config.yaml
d_model: 128
norm_place: "pre"
parallel_block: false
init_std_up: 0.0399
init_std_down: 0.00364
beta1: 0.9
weight_decay: 0.031
warmup_steps: 435
final_lr_fraction: 0.0
train_tokens: 134600000
steps: 8216
Each number is 128 + 24 x the weight over its row's rms, rounded and kept within 0 to 255. Layers, rows and columns count from 0. Numbers have three digits each. The size before them is the row's rms in percent of the matrix's.

# layer 8 attention output (transposed), 256x128, rms 0.155, rows 174-191, columns 0-127
101:151151108103129181142144132109094122099150149131113122112112137144152130132130139138154102094113143145122101163158156096113130187142088140140138115114128142151139086103133129104085081140103095136062157124132156126113135114126133112097107104112164118142111179080133124139114110180161053131142145122118158161121127115132106165116113110153123131165111170122148108130118152091141126131151
102:105122099119152135122149126109083144095122113139124152159123145141171103156116086163139095098131118142158149171113148159114143178133113123151130115159134146143142126069118158123139124167121112106104162125129145113145135099135111141128089077106174118129106119095142065128096144159131080144092157131121148108147112116152121120129071124162143119124119174132125077132127169113117112131165
104:143102154134086112149083130148116132110113084110136089147138136125162137127129156120101163161144137111057161139109150125158097139140137118131152122122103116162099160120122124130203147097116159117169112143111111174108127113154131112131142158115140105145115157169098167125144132110147091154154141160141089106116115140115115126114132089104136128106145100144122115096131082099147153105177
102:132152202139152157138127131124157115116115145137127170108132135174135112127109100162129138083130149139102103122112105127127129181151167131126120145124116109102159116156125117153057134127091123140104121152145132163100131120121112119128104156139167099116135109081161107138133148150086084055117139098129146122140159096140107127131077172146139124123136144126128124146098108138165089135109
104:129135123109150178094120131095091129126143174145109159103121131137140135139131085142151133093111093130161121145122173118118152137126100120071119112123142153113103096115140136122092111174116079114068143118154164099160135109108129143118133090114184138123107135082142076133134136161132128129105149151154164139124126108149118097114135144148140151177128182137138102134112152085142103152132
114:136111121119118125096134133129127138192140132136115124118112117118093154093138087089091176135105108132102175084093138167109154096128128125084140114111117116109072138181162111147168174132152142137119132123135114134142134128113131157138178132129101151138124128121108093139159127104140193158136113147154096120092125145143145049126159141140127140153147122139120153115104115119109151124112
109:092138119129128137142139108128145128128150180112086143122128137142094106120126161130127104107111135124181107094161111103097127090092111138149115149117141152159115153122116086115093066112167121158212098144137117118113149146148123127111129125137101150122144147162150130138085121126105160056166122133097122154148124144125121149124122176102103108135098081131142153156129147148127148132119
103:133137114126157131101142138115115142119126146150141157113153105116120128140130119132142105119119085117184134133090099185127150126136146131107076119179135130089137121149113150137111153187140089121118129119144126089183111125122106141127125088136149147122110068093139074131147148119133155113100149120160136113127137109138152105120088141186131143141106170119121099120129173148078088150094
094:116143135111169138109140127102127118138128145159096180135139109130121107134132032153161162119122121125143105124139121151128162146125144115089122155125149113066120180150145103158113109120136108112100161114145126144124136108077116153135113117130159136099138113077128108164097149131056181084140112131148150122134147114140142089136121180130122121135128134120118117146116151157140141152108
116:147105066099149101121089127148097127110113091129128113129150133083161130131153089127137168149170116116073129179140158172196130151140135108116157116100097133132118148136145135133198126131101153119099167115101125141136123114121142135136150114113164120146119110110096135113137111141130085195120124160171124101114114114126129123110162088142131140099137133142123104100133127105140127133149
121:115111141158098105183135137131142140095093067125153106165145139134161104130114163136117083149138147123109143153120109141129107132123153116186128152169116122152152142112099150124181144091130169097182116119141097121086104158168124111143087154124089106151131112167121162101105139100120088150110121129089124125149116126117123151165100092130156107104137092118115118128130112154123131126139
112:133115109124142090128100131138141129069108082138163172154155105122136116145151104171159118121137110144122124119117118185156131147137185121102109146182117116093156172164099131130155142132134119106140113133153119107160092113103107135152101132108132116123144059124130121120136155107110105135106126149151127119137124111119142103138090143196152142120118147118112080115133149156087086136099
103:114107097166122102164110117140173155110113099113153098120134139124099122116122158119108098122136120142135129103143095164122132076107177132169123145169111127139129113139114129127160134098142168139208090129133105073123107158157135110139147167128034120153134091156134138091144139104128142151118118145116120132144117152122118120162106127151135124126128090132135142138124112139094105133083
117:156147136118145136069126137132102126162129160124140100085119112101106157131120151107135151153119127127119136138077130139149136102137117128065105100120138127097143115135147155127103192200122102114097134109118120123197136140087105140145166091149180151120126107143121102125166111116185162156117154101151118122091144125126146130092171111123141135118123167131124146114133112142129113119131
101:133142154141119158118131130124106143099128157120122147120150123118147131158122196121166089131116108089172093162102138081141104129117111125097080124119146153145157108084095164110082150168128085098127102118156149145167115143136117099128088085150178129135134097159139158121136131131165105124098150103102145134131142114114124165110128097096144151143127136098121093131160132132124101152169
126:114115110117150162106130129099089113132126119131104130137122143151163115124116093140133107138120119150162168170106194104104154126124088114107130101143152135131118123068146139110115117176127095081111163109157153070148143121127133152105118107106174132122095189100130063113080125143137127163122143150125170169143110118152114105122142116128150131133142176147127112140129135103138128129145
105:076118091142147121124134117110124156160140157128098124133118139117094113133112116133132131106131110107162110102187111137119156066079123123154135163108117166136108124110129117146146090094161155133221134126111131134110143123138130147126139119152077145127143129151124136147087134129076188101108114140105120090150125140136133111151152177090116112142126082124122148155140140136120146154109
116:126123125125135096122152133148103136155121123124136128164129123085144135143126085104116166122146142092086129147099092184166120164158123127139154121104096118134158145129136154158171184125108170144086149123068122200123136097132120137138131108145160112132125087097107140151162134138127125141108138101137097040110149124137149123111134125123115116076146127126113125127137128127127144107150
# layer 8 attention value, 256x128, rms 0.175, rows 175-191, columns 0-127
108:106085178105094094141099134141132125146127143157119129073126093115113121113098149115176141124152118121136133132160119113135118136126141122125136111126131122082140131150165159112139104079118113136148163107098125125144135128124114092118152128126116120117154126135160139102150135081159173086171131095121140119107089117157093136097155168132142134150175134133147170163190088146131114109071
105:145122108130191150103157137103120161133143144106141130111140146103122131154108112115153101155147105152126149137164115096133140145104102135141111113102109145084113092145117120084121137167126120173141113149150145144098129116137100131114094133147130109115114096107099086157149130151102164152140162144142118152177109133147175125200116156180115101138088141108123105125097101179116107164138
098:118151104102088146089160116140121161134116133153106117171129145130112098119125156167142131083153138122124124147113131155098100098151086138108135132120150136100135130138120145114150129140159165076119160105166075133139133188118145098127114104094094113119155103139080125108111131090141105128098123107122120127121075121117092140144167124152116165178125166140109125136142156135161170106090
109:123118188109085078132143131154127100116115124128103123123123109143118117104121172126124150125129175131129124127124122176105094099105173120149135092159152139136177204144102123119139124079118125113138133120115148128124144159131130067127161138086111159143117169135161141147126116119135099089110103107118116107121107121135101129088134126112160140138178103105162155163153116147116119128080
111:169133173125162161160083132125123116094137128087149136124126145102095095145138133135092134146069131134118126134146134113098163130071138088143120113157130148142185164088110114101128148116133116117092111134121131106124132122144153139144120152157139130126100134174146127179104095137090095105118160117151100137162153136131169161126089100140119113153141105088142108145120177092126139130156
104:121156113128110125146116107151153160136133081106147136126125124157143156141116128124096129164133109115119155118111138203132126131161165184118131188135133120148115110096161137180133166100134099119095117111125168107138131127120130151106151102097154090109156141075104142147137101122141123134082140121106134105110140135108109116106120112149121156048115133163090131087149120090116129109135
108:137119152136065121146128140159155072143133120142125144133120136165109116103112123136131165110130160118127117128137127165104120139135154110088158105148148104140144145086157150118124105105114145128099149144100137110141123117125146127118144129085101170113137174182152149120109116095131116095141151127128136127106136118155093146073165122102137105135201123089156144155199160102152147117104
098:104125177103089146146140128140124086084125127130132118124120119133112125130120127130096130100113165126129150126129123146110115115102162095169151152142166146122169141116084129131165168127140169085119126106145136124138131160136178126149149131130108126092132128153119143110111129086178056091091124154135130108106126139112117129095153128156117149163184155116097158131179118101174147108105
110:127122172132148144134143138133115102107117164128135136109130111108112127134121142103124105131147154147132131128144112054102119143106097096191126121124145135099135115147098120070093143146126140138177105150159139149132128097136118142123095205146111193110100150109161100107126165141111149100153105120172116116148165129152151091165115169123136102163138141121137137139125108165136093139125
125:127090085146168132106131119079123141167139148156129126119132147101140154148115103137171128122166110129136132139142141060142144158154092121115141151090116110101085076175135132137121123151124128170116177152108113117111112110127115164116116101167120079111125104136107124108146164126150177140163159117146147167153108127139125134144149129135087124106082137136098111106123083158149119108135
112:138096161131112148131179130125161103158123159165127129124134124113100149131090078125150141102172147131137114125165110127105122151139114099127167138119150105116098120100113147111099140165133179129102160136104136120117110103137144133121151128133105162088115164174136124121119153111129122122131150123164161103108139121149112172104173117130128105192164180125115149117160118145182180135098
103:158110107150133165125133112104144153186165143125156155149134131124148144142123137142120143155155119127119114138110126085136138176159085127075138180102101108142098115141140111152078118165111120159085171162088144105096112102132096185108119103168153126128114136142139148141105136134080157145131157087151122133112147137127143150097143075115093124117113143142108104108132142130123139099141
111:152172129111105149143111147161139107142139123121110155121124157176122121087146107140101144116075153129142113120139134128102115115133148125146121051142129109176157137072115130097142092099129135153116125146140120140134139134133132125141109154124108154150124163139111115142115087125117102112147087156124146138150177124144131127126122119071180099131167091062161123162115176134115134167148
102:118126099131110073115153136159136103166120117146107124135126154187147165107120080137126136137152163135128121120107145161115099118171145173117132102156135095132097132153139139127157085078127132173135135148120123142100127151133115098135142110076098125137139177114124112106152114130147134130133112164103176143103077119143097139120151131091161110069106111134123140147088117164120136140086
136:111108194101117099123109132137112131101140135126111129089130085127120151106109164126173140117127125125133120107161119123147097124126176121157127084120138138140153173137094132130181139080121075140132142111100167102130138157116121096126159131162122111143127127125165137122130124120179144098127092096121125113155142124152107124083121120125145136134171061109164149171164091142114103120094
102:121129144134118122172101111130138118132166109084148118088123111145150137145127138146055123170107145125125175129108128132104146174135124144172117190139133153133129118164165119172123155127123133129114127129118155110126137150136132160122142112136177097100112124060144173120100108105132103114121155109114124135082134138116113126084110128104082141072130144139103129094142122091126103085116
116:136155116132127142154094150133120127128123151129153106084135128122107073129142127125103102134120126138125157137140142061117163141098091101152120121138125131065132076123170137082108104113120155108163118147193076168152136116141133148127094147128122160115121108145123129086122126104120130107169139156109118185110093128157148116172131163122103102177143150120136139142136157124154120133117
# layer 8 attention query, 256x128, rms 0.111, rows 192-228, columns 0-127
088:145108130140123158165129102124104134133112103137088136131128105138133147095112133136120079145119144146175177085119090113084141178130100130115140119101149125143074108128152156114134143140140128107106122141119108137127158145106192100117107140109077135130179156117103110122135117116124138158129164118065120131140179157065128086141133122147153109090150127138125129144079128150115129107111
081:137130081117165096087121135142112112100144117168161136105148150153147111132128131172125161104138162099137112102096129136086121116132119144151134131230162116131154127134127131140145111111095126179121131130095120113143114122127109158122168123098146099120120121130150111108178170084117116140144158121143123150128154110141166173171112111193150130125121129107106110119152098121144120144112
105:105120106099133128109126156122133103119147171105160175127126128160167128164164099150124184124128140125131075165139105159152131116118104147137129123152088137128133154171080139126122144142108096144143137154140100142123083124154083136133137106143181101095110116121150141121121099180115101081130138129163143130153129074141131137104123145091129152146146119119107109117157126159140136185165
099:098151100083169130113143168140152132138163186125129166156108121142151137149131123136176154103144123126165105133194126140133128095143107139110122107103128122135129131142085096129131142106097072151138096128147109114124087118149102140107121103114145112091112120103174134144128110169126139093158119126149137149158111089124134076144105158152117157192140134108127102147158124147152127161131
093:154103071097134090118176131109112103132144142142140113128107138148168135105128136151157122098113117128138180096150205136110145126139106106129143136116113140153115120150123124121146083085139103153164131162122096081116091115141112156059118128100120124126126171160154141153130133139158104138149108121101111142130109104102178131141111136181122139165121142153100133111161118150133113120098
069:136180078144085126124140106144140100154140146139139143146130136163122130112166154142142115081092160118146133160119152115117100144130133107136101134100160105077124116119154143116114131104122117176099101128110165079122100148119155129105126157105156112177193110101122156116138123128099123139147108093110081143105144106103174079140108172132132149127106138098126145117132121103157164137138
090:182108098117136118118139145102144119129169169105167112110125098143159077125150131158133136131120132126137165122182177132135063113131127114159114120116135114127155117139128122115130117109092114169171089168130144074134079140155130129120141165126086149125135130129131157108176163124104138150165133113118103129112096067119141129123132137163129158145130123149125181151140149098125146141114
074:141124126132120101143132127151131123138121134109113135110132077125105143114126089094113134122101143141089110136182123136128146121098122103115149114136131126092103122128111078191146118114162130127116157138105147128142117130130162122117166098087155115115165132140098165144116146143111180121127159153152127092201112123064126143161165163144151142132091116084120089082109104107121112150161
096:124129183167081131131127145129109154142089141121120098106126109125121150129146199130120169133119149121107110135067105113118134138139091121109141125122169132125130083087130161141116157113150129108118106085127151159158120130113126102132167128123153123125140140162126156131180105059160135161108186075099122131151113109126129145107132093101153142118157145146121111129161108117125152134155
086:177112139165106147169116100095129120107081093131110110124116110093117132100147141128123173116095108138100133112112175093136135157122173101151137121106136144116101110110170121145100073115144167147123135133129172166129133127112188115138112203105139145191138113154106138147117157113130144163105113106105134127128135162098154125120125104115138099101136138126123094126136124114092136112157
079:150124105078136090105124120120124159112132116149115137139138080148164159101129137144139100096147140099164190117140170114107118092120152118139138129164147138156150092135142129112148106129127165112180077160138118101119075120153101162097113132077111152141124144156122150149147123127088084144129158113133148155125153101133148162176102131179116134157129124107122123107124109145135092106121
093:138121138108094184163071115168130174125089109144107107113136134107083145166104127111109124130124129138125127122087166115147165125124161147092121144117134118132120148130097111143120158143136140112121146132135103197129167118125109090113106108147109152145112099150101112106116090185112142158112117141141148124128172168121114151169139123084164098127125137127123091124135095156074134146149
114:161141085106123129123129155126151094144138155140127149157144091145182145116099128141123110142138125112152164105116139127109121082116082132102118125152149101172159126127117118113169107125112112128176081132144115075100086109170098152086114125119120138111118150131133169174155111123099130134148156153119112168115172103144141128164111156177096165144137100150155128128168125131163125126123
070:092128092149150125132076136144101109145088156116152145124133108145117164095145158125153172124138098126127138147113165119128137138148127104077167128179147161151117125152100155161143141141167118097144135142155126144142108111125100140137174138104180154132121116138116103122173143116153140115127147109204121102170111102121137172120108085122147123110119112129141100123118075142131105147164
077:127088126149132181157102134163149113163131116078115142142126125127093136123112146110117156189111073148087164137172143155138084129106143132095125120090141132104129122107095112145139106107157100125161160151139127117120141109127156063133137140163154131107124145135121129136109118128116142122135119148121111068106076137125148083135139167120116128103148111204153118116147114128109134134137
084:139162082097126126108128161184130120124150177130140112107106135102145142119136136134152132129133137114115140134139155164152141085143108136141122125119118130131120135128128108161157112097141129157151138103112097103153084127137081154107117064111171098067117142134138184132123126107113168090164132149116114143154152097146161112135120188179125165157132098133148135121142118112138164162147
092:161130115139117130096119134097143106124151133130146125170143104150150129109125156157121090153142142121199136082159133099104080139121111122105158104105144125140124093141139141091145118137089091138113110154141125092103101126135162132125148149113035144151135152142154112099173131127128092166133124097114121163116126142109103132151133075114128117128155104143122142180169117132160115124114
085:156097147131097144135147077108134103116121079127088153111139122156135113123111112127108143125106113103122190116134142138084117129135137127114136117153189109102139122131114099139141113116096180128097104118118158118135177128118153116142138196107136120146167119112131163149110116061127139171136150102071093159125138183144144130123146154119142116105111145115133118139114124093136127085100
087:084146134132198148104145175147101113136157167122160123114117113127141129136100136122147119122153156110097090168131131144120132109120090159097128117145095091124128142150122100149118167137137102135134121123137090132134113111128074134111133102128123126088088125109166142139157114171093098135129141129182155124142136088190126125135116151112088150167125118141150129167180134147175116147136
079:112116117108152114159141123100119131121141123140122108147130133108094123155132135148128140107145132121107178150173105137128166142121140115144145157117092131164082134118126111165126137099133128150158129122141121099168139103148138139083071093103098139130086122142153075102070115189144138095132059127137143109145106127095113125133112147177111140169123149142094109106115176107120118107101
086:179131118110101119124115126158154164115152086120136102164121147109118129116132131176123127138140120121178195086141160148169083111165156112115147138138128165145133109146146123085145111129124127115139137159115110087135117129112108113129131090133035136147121169146115093114129119148110118156128113130123125170088125133130142150126114085166139123147122121147185133139134141119087116132098
085:104151162144116126117153149139120163148093110168094109123137124125178120163125116131126136096113123128114141111038140124119174118111150146114140154129143094146135164131144128139121166123122153120141113125115123164105144134129073095132087133143201121143120089128083143131143115107114109122090145091133163109104155145134131147131107122113135115141106083151110114076145125170091159098136
106:086125134170168157178148103087092110124120126140103118128112117096077145110109110107110092130106128160109120138120171100105162175113132109137130131074113117129074134125155091139101125149154126100086162127141111166128166114112155134132094153119118130152122114126100091157123141176102129167130120179155129135147141167113138093130142125104139101129083141094127132145090131137139124120132
100:120137111110156133120089186160127176122157176113167125168107134117131159151152141128146104113164145156151095141126108117154139129124116136126116138104083155152118130111114162093150107140154098138162149154144100147108065114134088140084119071148099146108121138142105135110152142172136116111147116143167141113120134072115105144155112094122136144134135088138127157093140138170108139151121
099:123084067133118124102142153147144150117170182131113109131153141152144116183166122116134164116133118100154113156145126121167155093127124156126092125137131114113154142153094108126147138112099085200154108126138127125143123140148102121133092106132194115099091116131143140104125112147116145084135122126190140123124123090119144123108139165169134146132131129160136091107141131126112143165163
085:161107096125110101189103128145151112105136132138156113118117092078130118127148164092129140124095141117095131127174173150144157074113136089132123140109128135148127147120103099141142082093144144138159144136160098108126107123134145103126160167101142116124154146183149176108083171113137116105143094138091103107140098127102131134150151132123135125104119144166158125096132085101096132132144
083:160123125084152134145145125158115144153109113144130135113124125103113117124102154119112092139135145127089173142094112139132165136130115125116131145174144107128134163134127109156125147116138130092139139087120086102134141132137084092139086084126134139106113134097108162158088132185083165143173120140140101120142165135173114107102115166203151122101078132144148098134124163110118130128103
082:157109102100116143093107135158137098169124162157130132111134134100120136122161099114147118126130123143084120152175135098158141099124154127143105125130123112074138125153130094169130119135111130159134107080116162138178104136154122127129118100120202133110164132100151163125123109125100176122111140146132142129185139128141140145127123162208108127158106125093153118128107139113126174147146
082:131107105087151106153128139096107109116149125106126144149108119155132099157140033160126126122127138140156151106132094161158146141140137154114138151120100137121102145175127131104115134143113100157091133173129117185128131132121148135107106089115139118117129100121116047082158118187136137090121128150126146145151129154079109099130124159139124118122151140156102119110117111154122124165126
096:106151130101100107100116169186162153135146121115147159124114133124168144145138134163159193117136125128138146125117105148123074080164131110115143122149152139131162142123164124125154142106106131140169089144091135077126066148131104159125134092140157096119117116100153161140184135100138123112129144123142133117126109062153129161126095149146122150129138120124150138130178130135141137111141
078:114111162125103147145135118127132098140067126158092106129131131119093130122104150122121093149117089126087166166098149134133106141125107148124136127136159100120156104079142150152114177148135165085134146068132133097163151130138138113137133086118146121138143094133090167119134109110150164191107172113109102114104116127112141096125140130146119137117124172096096130102086131105106167150126
106:134081155159122111139119091139113142142101085144099114130129130089096118108128138105119127115111114143093127132131138127132135141136135122131132123128141123118106126144118154127110118138146166099100151122096147159134184161100166083170160175127126138167190123145092115121121154087143149175126113117085119111134091178099128127101164084094158088087125180153126131101109118119111148114118
086:151113133144035137153104090134149121124104126139126124111147130101100131123145176093119148145127109110111128119107121108147115102111142115146120125143154126133152098108134144128124125134133203131158134104171139103135144147150171101164126169151095162160132106180088159091117122073156149137111097117117131131146117122118096151128182102103130121083141151106141105102137109129109140103127
093:136103154127091173160080104135142160139106109123093114138111149135089117122140124122126116131107116144146137111104164099164137153130182124100111115105140113123090154106127120152139162148143122098130139135119144151087156145107136085123100123170111150167145091129098115129108107174142142135094097132162148112065148176099115130103096121094133114112068104155095146120122147131107149109102
083:086146124125128134073109152190125135124139149119135154133138142131136127156134104121129184133153096102156089131148086145156104117128139160120106104173124128122143148147115135111160132140102073140132122104108152100125109112137098164149143097132155119101075107074159105122140122125151132111138146130219147126143104090168123135098129121130135160147144112110121098143165155099137127144142
092:138149142158098110149126145145164113150124158121141113130134115135125130145133182109162136161114162130118113109061135120119135124103095127082116116115152142131118150116125119143154137116125121162144134116124103130140122101120116130141138152157166103134121115139108214118136143085132169111129108095138098143159167119140103126123154131069122112097109088181150128124194076110134152132171
087:141145144123141144096106134124135119142167146127134143138107094167188115109150056161128137126105120143156131121138149144114143129191135129122128124113104087108124121149107093139091137146111115178124098176103140134138128120101094128109118150111143114146143108099169108167122141157095130113129137126140145168125170144138164111129054134167124112148117112121103112161082147130142152181124
# layer 8 attention key, 256x128, rms 0.115, rows 192-228, columns 0-127
098:111129139110146116132123148103130138117118111127186081130015135121104115100124112193129141115110114235113157084127166137116127148138123117141177121130127130107097109116138116131108127118151132114131135154113127123144104100062146150101146145110092131141140115136122135140166157157136103121140108140107103143140108088144141136134115116132118138140135134131127154128123141113151127128108
089:135111137153122132141146110137124122152145145136074159122235124125123118131120142067123119108142126020124123183138130134153136126105129127107093130148121142132137127128110154117151143133151127108134128092168147127135134138192105126149104128140176143127127133120133130160066087154147162116110108129152147118142115134128124134110140142124124107149126153086122094129127137140113126118142
111:145143130127129141123148122146133130139149158142059155137247139128139138150125128075133114146144122023137127181130107118143134112105132151114098128118130122156162128131115117125135140127114117138150115102154132131112144132222105128118098133130182138115128108116146109133095108106142150118118125116156159097149144135122113123119127143130116127125117109127123113112119114128131125128139
110:153134121136115127104129122137125113132147149144073158114253114125143136130141128104122106133131108008152122159127121127138130102083128136105091140132109117145147124128123147115144121139102134135145107089154125128112135143224129120125132118139166147124124099117127109137083100120139143122109130118157159115127140132123106131123153130147116132114122127139128105116117127133127115123127
102:141118112119126136140148126125127126138159152117072162135240115142161134107130136113137114135108108029175140174148120133130140113078117138106093122134125141150124118135141135125153134138130120134169083101166123110117120121232148116120142130131147137126138127122131121144093096112141137139143112141135135117131125084111138125123152131131109144135116119136134123125136125136116154101144
078:180122138104097107113129122128146117123135155113128140121187113167135132122129120113136122126108138045162162146098093135163119106121150146102139130088092135109122152112096167111151111150180138090135095134162137128118157142204105157133134115144183128135116141152125106177119081113179110110130140157130160128155137128109123131118137144142131142122135148126127125078145123127107113164130
106:153137113128097140108132118137154119119142159128078176132223128127144156127123145089133128135125113006176146162102106129134137096089128125117085122112136137137156122121122132120149119123115129151134111117164136121114115131215131126126140121132158133134124137138125131150075104108160146132125106147141131113154153111131137126136144154133119122142126132127132093110139107141116141158138
067:120119154114140116110095123130135150119097140108111098123116187091135084124128152173157122126128116134147122153096130145146138109109158169117099120127114148144139165140127094147173069172132109122170168147143100151086142128142121103173177138172120171132145092108129127094109117106132144058128095140088155109129127123129120143105110149120125134120144113142121159114090111139130167149097
090:111134131144124136107145144136125101094116135112097105083178109127110166139123171096113133153106139163127142173048139112135148112135103142113116141091152093150142122127139105130098175184125127148128108125136128122128106119177093120117119117174122140117140104122131159152166111132170146147148127127157123113138185138130100139110127147063141136079108119121128151128077126109131094136153
101:102117129132121132140119163141141152113117106111168114138023132127122119118127138178138156116130118252130140070119147139119128157163123128137168122121126127123107146128119107127134123134135141105103147168116123111140100124047128134121137146150101109128148141129116146108175156114103098113136139138094105131114115114129139119130106118098150130118138129142127159124146139136139121155113
089:118088122132125129136161097137124113133139142133073129128228152131110106121128147070121132124132107010133133186147103131145143116098137119101073111135159134122129101129121141134153153136145120118132122117141137131134151137185135105126140110137155110147127115127128103137090095129153147123102113129162153125125113156109157124116149144123124088150127134143146108131132135127094164130125
102:111111149137149115139114135122109145132119127127185100118042130128134124123127135174139166121147120251088124087139164124137102134176126123135166118120138117117108128133135111118118129129138131097108141141113139127157129117015117121118135163136113125121151117116128129119167160122104108144102129126118142143129110135134137104116128107123144117141140130149122161158120137122129133143134
113:145116137138131131123147110128125118138149151122071141126237134113129110119118138073148121139112118000154130173141134114140138101101131109118093125131147116130126116125125149132141141121129128126155114094149124130120157142194124113130133129143168124128110118133140118144071099123160161134121126137157151128148121147132120129104177148125111114145132141127145101136133112118116136127128
078:126106105131107119115134107167140136102151132127074149122209113130159112155132142088130112148134129052110116156098135121130151123102117156104096138123115097143135131129135118145163177155117130129149129088169148117120112124225113096150132123180148140138133096126099145124118121094150122148137132108140149106133126123123109146072100105120160129126114123129109086114106128116120107132152
076:119153137110104104123109130119148115093133128121153117136089110098162118124145110177127136161140121181176090097105120106129153104136136140145175148135118114126123141146160112131151080130105150122115142130153113130081124135088104138117158169153055146121139136132127145118182177114091130104147153152094100127137155130163124169115127095130118165108155108151133091172096097116128141117114
106:155131126140125117122127129136127112138132149109074157132254117115138129125126136087115097145126108024152129185124104121151129100085130133110096140125125113151139117129108125125140136135106132119163110103147128124090149147223138117134125107136140154109123119127157126140101112110156151112119121131158143115132118126108095121112157147134109139115116135121128122123122122124130119132133
079:148146112129083102150132134113140149107157135140104151136195134098135159118133149073113106131120139038101147154142157133139130119154121097149128101106142159113152089120148185138117118113132119147108160117145137088137113132163139138150115140115149133176123137115100141144113116148144144149134104123150109175152164110122178166145162076130132095158139134142130088103141119112122139114158
108:112123112135135140144123127106124130130122117132185077130028135127085128102125126154133159100126138230110147087120132136130114151149137106131153114148122128102105134110130126126118110125171121122105139153098139112146129123003127147108131134135105115131126137144128151116154138140102125106157116130106107144123106137149147136106125122133140110137139131118127155129155145124145155138116
102:142138127123128124112126111114130099132142150135073157119255115129150129133132127092125106155146118020162115167112111119124133116106120144127101126124124121155157114135116147118131127143084117145141125110128114129131137134226105132132114123147166137110135123117158122130090097124159152129119127115155146115130156130127122136131141123138108134105115136129121113138111118117120104131156
072:106071087146148119142109085164106117148093141137095148164154164124158141154132114124147103109113082131099111134169183092111128138102134101090103124143177135095115127115128133121131121145106144078111116127117118151151168158110115140090155103120110131144153139115100119118091128160129110120138153111125123110131096158142139154146105159154093113147135133128148139112098143142103212117110
080:118135078117103127146134146179110103119160149123160166158179110109159129113128127116122137167152121089142128153164163154121101121135134094147117115109138166140129114096135117116142138095112130127141120133145141105118056125158144118131176148069094132130083129117086108160158174134141121128151111137117077124113111058119130104123156145169125150127162137118144106140154138115118114118152
085:074102170109138119148152126097115137149117109126138076114034138162100131129104134136125185118115132206113118118152123101116143152136115131115170135138146115083135133137127130131124196146138129102107107124134120145163140130037130120118150109110130112118117109124184134113160134131115137125101127105115136127120098175137127119119134113103134119111126145112130153137147135103145114129115
107:137131139096135117134109147102133146131109093123186113133015143132133119113128122197134145117121122235108134055125157138103114155163121121149166120127109128121098124135131123138118107110139129116101138143094118141142101108047140130143124134129111116137138151130137136110155156127127100129133130137097106134116103108137118128125110113124132141135133138131097141144132142138144138145116
117:156124137117135112116127134142134124116132154126064164120245111129166120140136125105128104150128118042145111183144136128124137101101126142131106144103126117155145120138122128127149144130091125134167121094164128144108124132244132115148125131127145153137128123115124100141105105112149139135113126126142154108151125108108117131130138144128117148134122120140115090129113102135135106127142
102:136128137133135125138127088135133123159128151142073162131233136121141131139123123065134128111137106041131112188131117106139134103103125138097100123155141122114152135132101129126140134155123160109143124073161132131128178154181130115122128128140155156127127106110108115131080093114127152126096135130178153116139152179138129139121152131108129106134128127119131092141136125145117136123136
083:119105138136101097122113137145104142147104135095085140124189137103142105144125132106124130143106094099126126124107164093141119083082107152101115126124111155161110140172114093123181125116156125118160132152157106124113139138155141118161148121154106135125155149151042170131143116091134156134116120126150122136142086157138135135102120120104118124128146088113180133112148115117113203140133
078:112103130159178120140115095099117090139117110109176095110081140140089118118138107151159161124140090208138135118131154134135141144135135104152133149156121154103089122127117150138117135136170156090140134139109129157146152114041106134089140132134151142121113132127148118140138163120138139109160146149091093138101062154153122103115142145153119130142152148126144154144098130146109151122114
081:157111128164155142114140092136130120114130171115090152102162126106133126105115138103132124138156119073197098176129076130177139104107160131107078131120124145111141138129085141111144138130125150102156145108142108153091159160158162122140131130160142159115119099121139068100062111094153146111116119134154163134102112156099109132142155155109136119112121137122132144104117145158122146133122
082:125128127105168130113116171139151153139121128141142176140133122125152143124110090185160147123148077115148136124150157120097136127117161136121146117138146106165160110126139108114123099139067114115145109100151106118101094097154120121130135160120133164108160057101097111146114132136099114135116093126123146110108141056164128111128099126166109174170120131146119140144130118155159111147077
111:138139120125133127109147115145132106126140150124087153126232094124148132140133144082108114142126147009156124164119099139132141097084150129122095138125111127149149133121115151112150151144095129146152105105147132132114132142239120132127135124144150140106138129128139116142094103116138143129140126124148148112136133114106120115113130134129117145101119120121117115111115114124107089132134
091:140108130153140135131133126124120153124103090123168075113008127103103142079127150150130145109132116233084134124115138119143119150134139106123141131134146122093088118137131133155108126150185128123092136148103149143158153130040132117104134110120107123134125141126133119148137142125144129138136118136086121130126135153136127121113130135109145109126140140134152134116123141131124152142110
111:118130124125133130143120156126135142128115091127185087121007139125107131117119123183124152122126150244104131076137143134112117158159135131143176124135129140115104132136140121135121127125168125115113142161129135133149106117037148134120137142129085122136131134126118144111165154137110117129138132128107095142111123130126132125135113116109138132136142120123127145143129146128132144129125
096:126099118146142133136135105160124162132104117117144058116046144108093139116127141133123149124122141205085122118106160111146136129154125129125154122135152123102122147140125103128137111105163139112086159131107155134162163129018149127133129126120120108156108144134094159134147149129125149135124126132111113124125128181140151130126132133120149074136142123126142144107150127126118177138151
106:114123132111133126138100143120129154119119116133200098145011133151134130127130123178123163141126139231110125088146132143123109138160127113132173131104115129103125141132138126134102121125142133123099122142109117134159110116029128134112144155122095122120125131130120128110172157102109102129145137130100108144126098113135130115130124112122136139146135124151134149152144133129127132146128
100:133133096141114131122130097122137111127145136137080158116233132112143123148122132076128101127152149011143110190129097127147141110104135144110092144139127113131142151135121147120137152138101136133129128094146149117125152138208109113120112117130171142127105121127135115127076098122134149117110117120153147108139138154141110135138137119140146110119128125129126095121108125123128093121142
087:134139144134143101107103134114124154125132159105111109104176113117145130167117146078124173145129131118137101104063112109135141096115118147134167157125130080176165154116110128140129140123134132138169099105140118116086143108164145118173147118160173130093098115158135164144162129109146156151140145120142135096128156145131110144117159096062106134097155108122139130119122071135146100124166
088:113157115107114128120142161125126125124156151145148147146149130169142120135119130170153139128120139119172166109145093135123130147125123117125136111099064142119119114134124142091128121131093134121147118130152104113077053149165124150112121162145125129098143107109170082118154134092126127092151143128134126138129149055109116119103117132156147173160115149103107154147184142144162064152113